Part of a small language model's weights.
Size: 14 layers, 5.96M parameters.
Architecture: LayerNorm before each block, learned positions, biases on query, key and value, tied embeddings.
Training: a variant of SOAP for these matrices, 220M tokens.
Each number is 128 + 32 x the weight over its row's rms, rounded and kept within 0 to 255. Layers, rows and columns count from 0. The size above them is the row's rms in percent of the matrix's.

# layer 3 MLP down (transposed), 960x160, rms 0.145, rows 311-320, columns 0-159
size [ 95  98  88 106 116  95 101 109 103  91]
[[101 181 130  63 164 153 112 158  74 164  45 118 124 134 110 134 128 140 135 120  69 116 114  75 135  96 129 133 190 123 116 133 128  78 116  76 147 122  95 125 126 160 101  80 148 149 159  94 116 162 125  99  96 142 128  83 122  97 134 133  86 103 125  75 116 122 117  86  57 128 104 151 139 180  89 168 161 112 160 146  98  71 122 147 100 139 160  73 155 151  91 173 127 138 165 119 116 160 155 138  38 105 105 123  93  68 128  95  72 154 131 141 114 155 161 122 127 147  76  89 135 157 130 135 143  63 189  56 103 131 118 124  87  71 185 101 151 144  57 118 131 117  97 123 190 130 141  95 114 146 147 116 175  90 135 116 123  83 134 103]
 [123 124 109 127 117 158 134  83  81 157  97  97 146 168 106 137 160 133 108  37 111 158 137  80  96 162 111 144 134 111 181 129 123 114 117  99 195 149 152 134  76 174 167 127 123 159 199 152  44  69 166 115 129 156 101 140 141 132 122 136 133  66 109 146 112 161  72  91 166 107 135  73  95 154 132 118  64  84  71 142 118 122 125  88 114 201 149  95 154 149 100 104 164  96 114 100 133 154 154 109 130  93  74 184 121 152 115 131 145 208  85 186  96 106 159 102 181 137 118 157 115 122  98 127 152 109 151 143 110 111 116 141 172 162 116 148 169 171 135 143 122  56 104 162 152 106 148  60 166 127 112 108  97  91 128 111 167 121 136 126]
 [135 126 126 110 112 156 136  62 134 167 145 106 151 134 169 121  95 148 106 104  19 140 163 118 104 130 136  93 104  65 166 121 158 140 104 117 142  86 109 196 147 154 107  62 103 170 157 137 132  79 130 154 149 167  87 103 125  74 114 145 123  89 172  95 105 160 111 125  67 133  94 134 138  74 134 116  87  88 117 130  93 190 139 146 128 161  91 175 113  99 144 123  93 130  96 108 134 123 111 122 153  59 149 155 116 150  78 103 139 159 115 113 135 115 136 165 144  78 110 202 106 195 180  74 163 177 152 136 138 114  88 172  72  82 129 146 152 160 153 189 133  90  83 167 156 161 102 169 104  98 116 120 154  90 125 118 186 135 124 132]
 [ 75 158 195 159 144 134 119 173 137 108  89 152 126 108 128  98 128 131 161 126 143 126  96 185 137 139  86 102 154 157 129 100 174  90 131 111  85 125 129  85 153 174 117 150  81 106 189 145 132 128 108 102 135 106 150 184 121  57 112 107 141  91 148 104 112 174 132 185  96  96 176 139 170 128 122 117 160  92  71 131 144 146 134  99 196 124  79 161 118 136  62 173 128 183 172  80 140 176 129 137 128 108 145 107 157  91 149  20 109 134 121  65 136 146 157  70 151 155 105  98  80  94 131 151 177 129 139 126 143 131  97  66 109 158 105 159  79  83 155 120 141 122 162 167 112 112 182 125  71 150  83 137 124 184 136 147 114 138 148 135]
 [ 91 126 123 132  73 144 189 133 132 127 146 135 146 168 195 132 132 108 174 108 145  77  95 120  88 149 134 153  96 111  51 101 120 121 147 101 169 185 199  95 153 158 136 169 164  70 105 139 113  71 147 104 150 142 102 114 166 127  87 143 126 176  98 104 133 147 194 157 114  74 113 142 128 123 134 136  66  91  67 139 145 131  96  94  56 149 114 156 158 138  86 137 180 150 180 117  87 130 154 127 166 109 127 125 201 115 150  92  55 187 130 103 129 155 124 145  92 170 146 103 150 170 131 126 124 161 171 149 100 106  97 178 129 106 185 115 129 166 136 170 118 109 177 151 151 136 175 135 162 158 100 153 158 130 127 132 151  56 151 115]
 [127 148 120 157 169 101 207 122 131  95 217 121  77 105 107 142 206  98 130 149 145  83 150 178 163 130 115  97 166 137  91 115 150  91  66 107 149 179  80 142  95 142 126 136 131  97 204  84 108 116 173 121 111 112 114 143 162 158  31 174 144  81 126 135  76 100 112 157 140 101 116  77 103 132 132 146 102  84 137  98 139 207 166 147 120  90 112 188  87  87 110 170 123 153 108 113 160 138 125  90 158 195 177 108 133 121 122 150 136 151 119 107 199 172 116 163 162 147 105 119 147  77 100 124 161 163 121  64 117 129 124 150 111 128 153 143 127 152 157 159 137 126 121 154 117 142 119 128 114 159 139  93 128 134 144 106  99 193 110  93]
 [ 74 119 150 146 133 131 117  82 129  99 133 129 150 150 135 164 119 106  84  74 135 145 106 143 156 113 184 104  93  96 150 135 122 119 134 156 162  72 105 129 137 117 157 110 100 148 174 117 135 136  48 131 142 174 115  70 123  61  89 158 100  75 129  67 156 182 117  98 138 119 244 148 131  72 125 171  95 139 190 146 134 161 142 156 127 193 102 152 100 118 142 101  95 164 158 181 145 142 108 163 209  75 164 138 133 139 148 174 163 103 166 158 144 125 149  96  87 121  96 183 170 106 112 113 169 187 143 175 126 141 169 140 123 114 155 130 139 220 184 134 132 142 132  93 137 141 112 161 132 129 118 130 138 116 137 113 133 180 149 131]
 [136  99 116 152 115 108  72 115  94 135 103 162 142 173 108 168  60 129 173 134 149 134  80 115 110 139  66 131 139  89 112 109 123 109 137 114  98  89 155 189  98 104 163 124 158 123 133 101 112 149 129  89 116  95  74  76 108 127 112 151  81  99 153 122 148 132 101 148 130 143 129 162 104 184 116 131 115 133 117 113 151 120 158 161 158  93 115  76 129 130  45 157 119 146 126 100 126 146 200 155 101 120 147 218 147 148 116 126 143 109 108 159 110  37  65 107 152 115 129 108 145 136  75 176 143 154 201  96 158  98  65 168  95 106 118 172  87 206 157 143 109 137 133 191 175  74 130 122 100 142  92 155 141 122 115 119  46 118 145 105]
 [ 77 150 118 105 189 235 165 112 127 154 101 122 101 103 120 145  60 125 177  90 136  86 136 138 108 159 132 108 101 146 194 124 115 129 127  88 135 109 136 112  96 159 121 114 150 119 110  99 143  96 101  88 159 139 148 119  54 114 169 124 133 148 126 124 144 118  86 115 184  98 110 121 137 197 170 101 127 148 122 122 109 132 114  89 150  96  78  96  98 135 127 135 113 168 154 158 187 129  98 135 167 159 172 120 100 126 117 139 142 127  80 118 167 182 151  86 185 164 131 115  93 116 179 160 175 176 132 144 139 170 146 161 156 146 135  66 144  79 106 151 179 146 100 146 249 171 167 140 162 131 146  91 130 149 146 162 192 137 138 116]
 [174 191  87 165 163  98  47 131 143 149 108  95 130 104 113 156 136 145 103 150 115  96 126 103 115 146 133  65 173 104  99 142 133 112 141 155 146 190 124 145  81 146  67 143 139 163 137 125 108 166  67 147 126 117 174 108 102 173 139 140 133 132 153 169 168 105  88 116  58 131  48 174  94 146 129  68  71  83 128  91 123 159 115 132 144 164 165 119 138 115 121 112 187 136 131 108 131 150 148  81 140 142 130 160  67  70 159  59 113 118  95 131 114 113 179  68 120 185 128  96  87 116 100 114 153  83 188 111 118 102 148 109 143 163  77 133 172 105 188 113 121 127  82 128 125  95 142 125 136 149 198 129 154  96 104 165 106 153 144  98]]
# layer 3 MLP up, 960x160, rms 0.211, rows 312-321, columns 0-159
size [101  96 114 107 101  95 106 105 103  93]
[[157 184 134 127 109 176 154  34 112 141 106 140 117 121  89 115 148  75 145 132 137  98 138 149 142 142 117 134 106 139 169 195 148  97 161 122 107 153  77 122 107 152 162 128 143 138 151 189 138  96 122  90 142 108 122 163 149 189 184 132 145 134  83  94 161 136  97 166 150 132 129  83 115 111  96 125 150 115 117 139 151 103 121 102 127 108 209 157 184 146 122 149 120 104 118 154  84 128 124 156  87  50 169 199  74 151  67  87 122  92 132  84 124 144 122 183 170 161 127 142 115  86  90  78  97 108 145 118 134 122 147 169 111 166 132 156 152 149 134 116  99  84 154 107 138 102  84 116 191 190 136 117 110 157 133  83 191 125 194  59]
 [131 100  98 157 161 120  57 118 118 100 127 114 106 122 131 162 113 159 149 183 188 171 140 126 137 131 167 101 133 132 136 101  80 120 117 113 131 126  96  73 126 130  73 116 146 139 108 124 146 199 150 127 117 116  73 138 143 131 140  97 152 201 205 136  66 118 133 111  85 144 107 128  87  51 148 170 122 132 125 132  62 103 113  66  94 150 175  78 108 183 100 102 137 149 173 170 115 101 150  99 128  94 114 170 140 103 129 108 122 134 146 109 141 154  86  70 126 186 166 102 124 181 155 133  50 199 129 126 132 132 147  72 140 151 173 122 120 131 110 166  95 121 124  77 138 120  88 168 143  66 134  96 112 106 210 157 107 131  97 100]
 [ 82 139 102 135 150 143 106  79 111 162  72  60 126  75 129 113 134 147  74 152  86 150 114 121 148  88 148 115 128 193 169 164  73 151  78 170 141 180 161 145 114 127  89 170 126 152 111 103 142 130 157 146 187  92 149 106 101 167 139 147 121  78 192 144 119 148 131 159 120 114  92 142 154 138 204  78  97 147  93 116 164 130  87 135 131 134 139  78 104 144 150 110 110 134 130 113  82 107 119 118  88 148  87 140 185 134 124 165 122 132 197  96  94 179 132  96 205 130 132 100 189 128 152 142 148 145 158 136 146 152 154 169  69  51 146 132 119  68 142 118 136 129 113  98  58 114  79 150  81 127 187 115 142 104 183 137 116 156  97 145]
 [104 158 125 113 130 114 182 109 102 118 143 138 107 145 155 201  77 143 119 125 137 133 124 147  87  95 200  74 164 146 123 186 102 129 158 155 127 176  96 116 133  69 121 134 143  80 169 140 146 120 143 184 135 146 101 101 129 134 166  81  85 114 116 141 136 139 184 117 149 129  82 157 161  57 192 141  93 101 168 158 143 171  93  83 128 142  99 169 153 134 127 123 134 138 107 105 114 103 118  82 151  93 112 179 154 123 110 111  45 100 123 166 154 114 122 127 134 137  79  36 136 102 165 109 115 141 113 133  69 110  79 108 110 153 122 100  76 198 116  51 152 202 163 142 100 181 153 119  84 119 151 138 117  82 123 143 110 110 167 126]
 [185 171 108  92 108 121 120 158  93 137 147 108 142 113 108  89  59 102 122 148  85 117 152 134 168 100 160 142  97 123  70 179 111 175 142 187  61 150 155 130 114 130  83  53 173 165 184 117 118 171 167 112 180 126 166  92 132 125 160 118 208 125 151 108 179  90 151 134 122 130  93 108 137 181 160  69 107 157 140 127  84 102 125 154  77 171 108 150 109 108 154  85 109 145  95 133 109 143 112 158 122 105 123 127  95  87 129 149 178  36  93 113 177 133  98 116 201 155 162  78 149 143 102 156 141 122 146  92  60 103 115 120 155 114 135 120  89 100 138 149 126  87  89  89 138 109 127 136 146 102 157 138 132 125 127 172  70 151 106  90]
 [103 126 127  71  89 135 128 154 112 120  71 104  89  51 133 123 117 168  70  87 172  95 160 120 108 132 156 172 140 103 144 122  95 102 113 148 127 135 166 209 125 176 114 109 132 137 124 177 129 152 154 138 112 117 133 126 147 186 146 133 140  84 107 169 158 110 131 180 136  91 114 170  77 124 116 122 136 161 102 200 134 138 100  59 120 181 137  74 100 169 104 165 169 157 113 152 146 131  98  90 105 149 118  86  65 123 184 144 164 129 161 164  90  70 120 106 106 116 130 169 141 143 126  96  99  88 126 133  75 190 102 113 157 118 111  95  85 181 103  71 177 111  97 137 128 175  89 110 168 151  88 127 140 191 171 132 106 114 103 188]
 [147  86  91 124 133 132 164 110 188 141 142 126 131 103 129 146 145 114  74 137 199 126 188 148 138 135 157  86 192  95 152 115 139 130 107 171  98 130 112 132 152 118  98 106 109 112 123 116 123 123 145 171 175 118 167 103 204 124 166  97 190 103 115 168 131 134 133 205 122 125 111 168 126 147 103 107 133 129 172 141 140 114  87 116 166  96 198  85 146 159  91  29 152 146 137 184  99 122  89 125  91 201 138 136 105  54 135 158  91 149 157 116 115  94 135  93 173 156 137 124 130 103 124 122  92 113 166 147 102  86 101 130 123 165  91 112  58 105 131 137 122 130 136  90  70 185 138 156 104  64 108 164 148 144 170  92 121 176  77  91]
 [137 128  93 178 132 152 103 140 130 138 111 153 110 132 153  94  45  92 104  96 140 169  69  38 171 128  98 114 132 128 126 126 181 138 138  93 158 114 111 162 120  92  65 121 135  78 138 198  95 132 143 154 101 110 127  76 110 147 143 137 149 135  98 149 178 224 120 203 113  84 149 102  59 129 186  99 207 149 204 145 113 109 139 164  61 111 128 153 127 110 140 100 127 116  85 168 103 117 106 106 105 114 116 139 129 137 149 142 146  85 138 149 129 142 145 123  97 190 130 143 127 103  97 136 120 122 112 122 179 152 120 106  92 145 136 200 137  42 133 150 151 124 195 141 130 149 113 161 129 132 161 145 133 153 158 116 175  91 103 139]
 [140 140 138  63 166 126 116 151 134 117  95  99 131 121 115 142 188 141 125  77 204 106 112  84 140 139  67 120 127 152 102 140 106 125  82 172 134  74 148  81 167 114  85 166 153 128 162 148 104  81 107 165 164 102 144  88 124 178 220 178 173 176  94 127 169  91 142 143  77 130 161  67 109  98 139 110  92 132 119 119  97 124  93 161 155  82 129 148 146 143 139 131  96 150  61 140 132 126 102 106 132 181 110 152 149  83 127 141 153 124 102 102 135 132 143  42 164 156 131 133 119 107 169 141 123 143 124 104 112  77 163 121 170 187 150 115 163  91 149 108 162 132  79 120  66 165 129 158  89 133 117 182 133  71 151 203 137 132 158  90]
 [119 141 176 159 100 193 143  99 164 151 126 173 124 111 101 142 150 151 227  77 137 186 154 112 165 159 160 113 131 154 138 179 138 116  93 124  66 122 130  84 160 157 135 160 145 128 155 143 155 124 126 154  94 176 151 107 109 159  83 171 101  94 127 114 154  84 148 180 101 131  79  84  61 140 176 162 108  83 132 211 150 160 136 117 122 112 117 153  89 129 144 110 124 135 151 100 135 126 119 168 122  93 137 124  76  66  87 117  85 108 107 187  93 100 173  84 132 138 145  75  75 134 113  67  76 115 138 142 146 131 159  61 110  46 133 101 123 101 112 146 136  80  77 108 145 107 106 165 140  99  96 128 131 103 162 167 138 113 123 117]]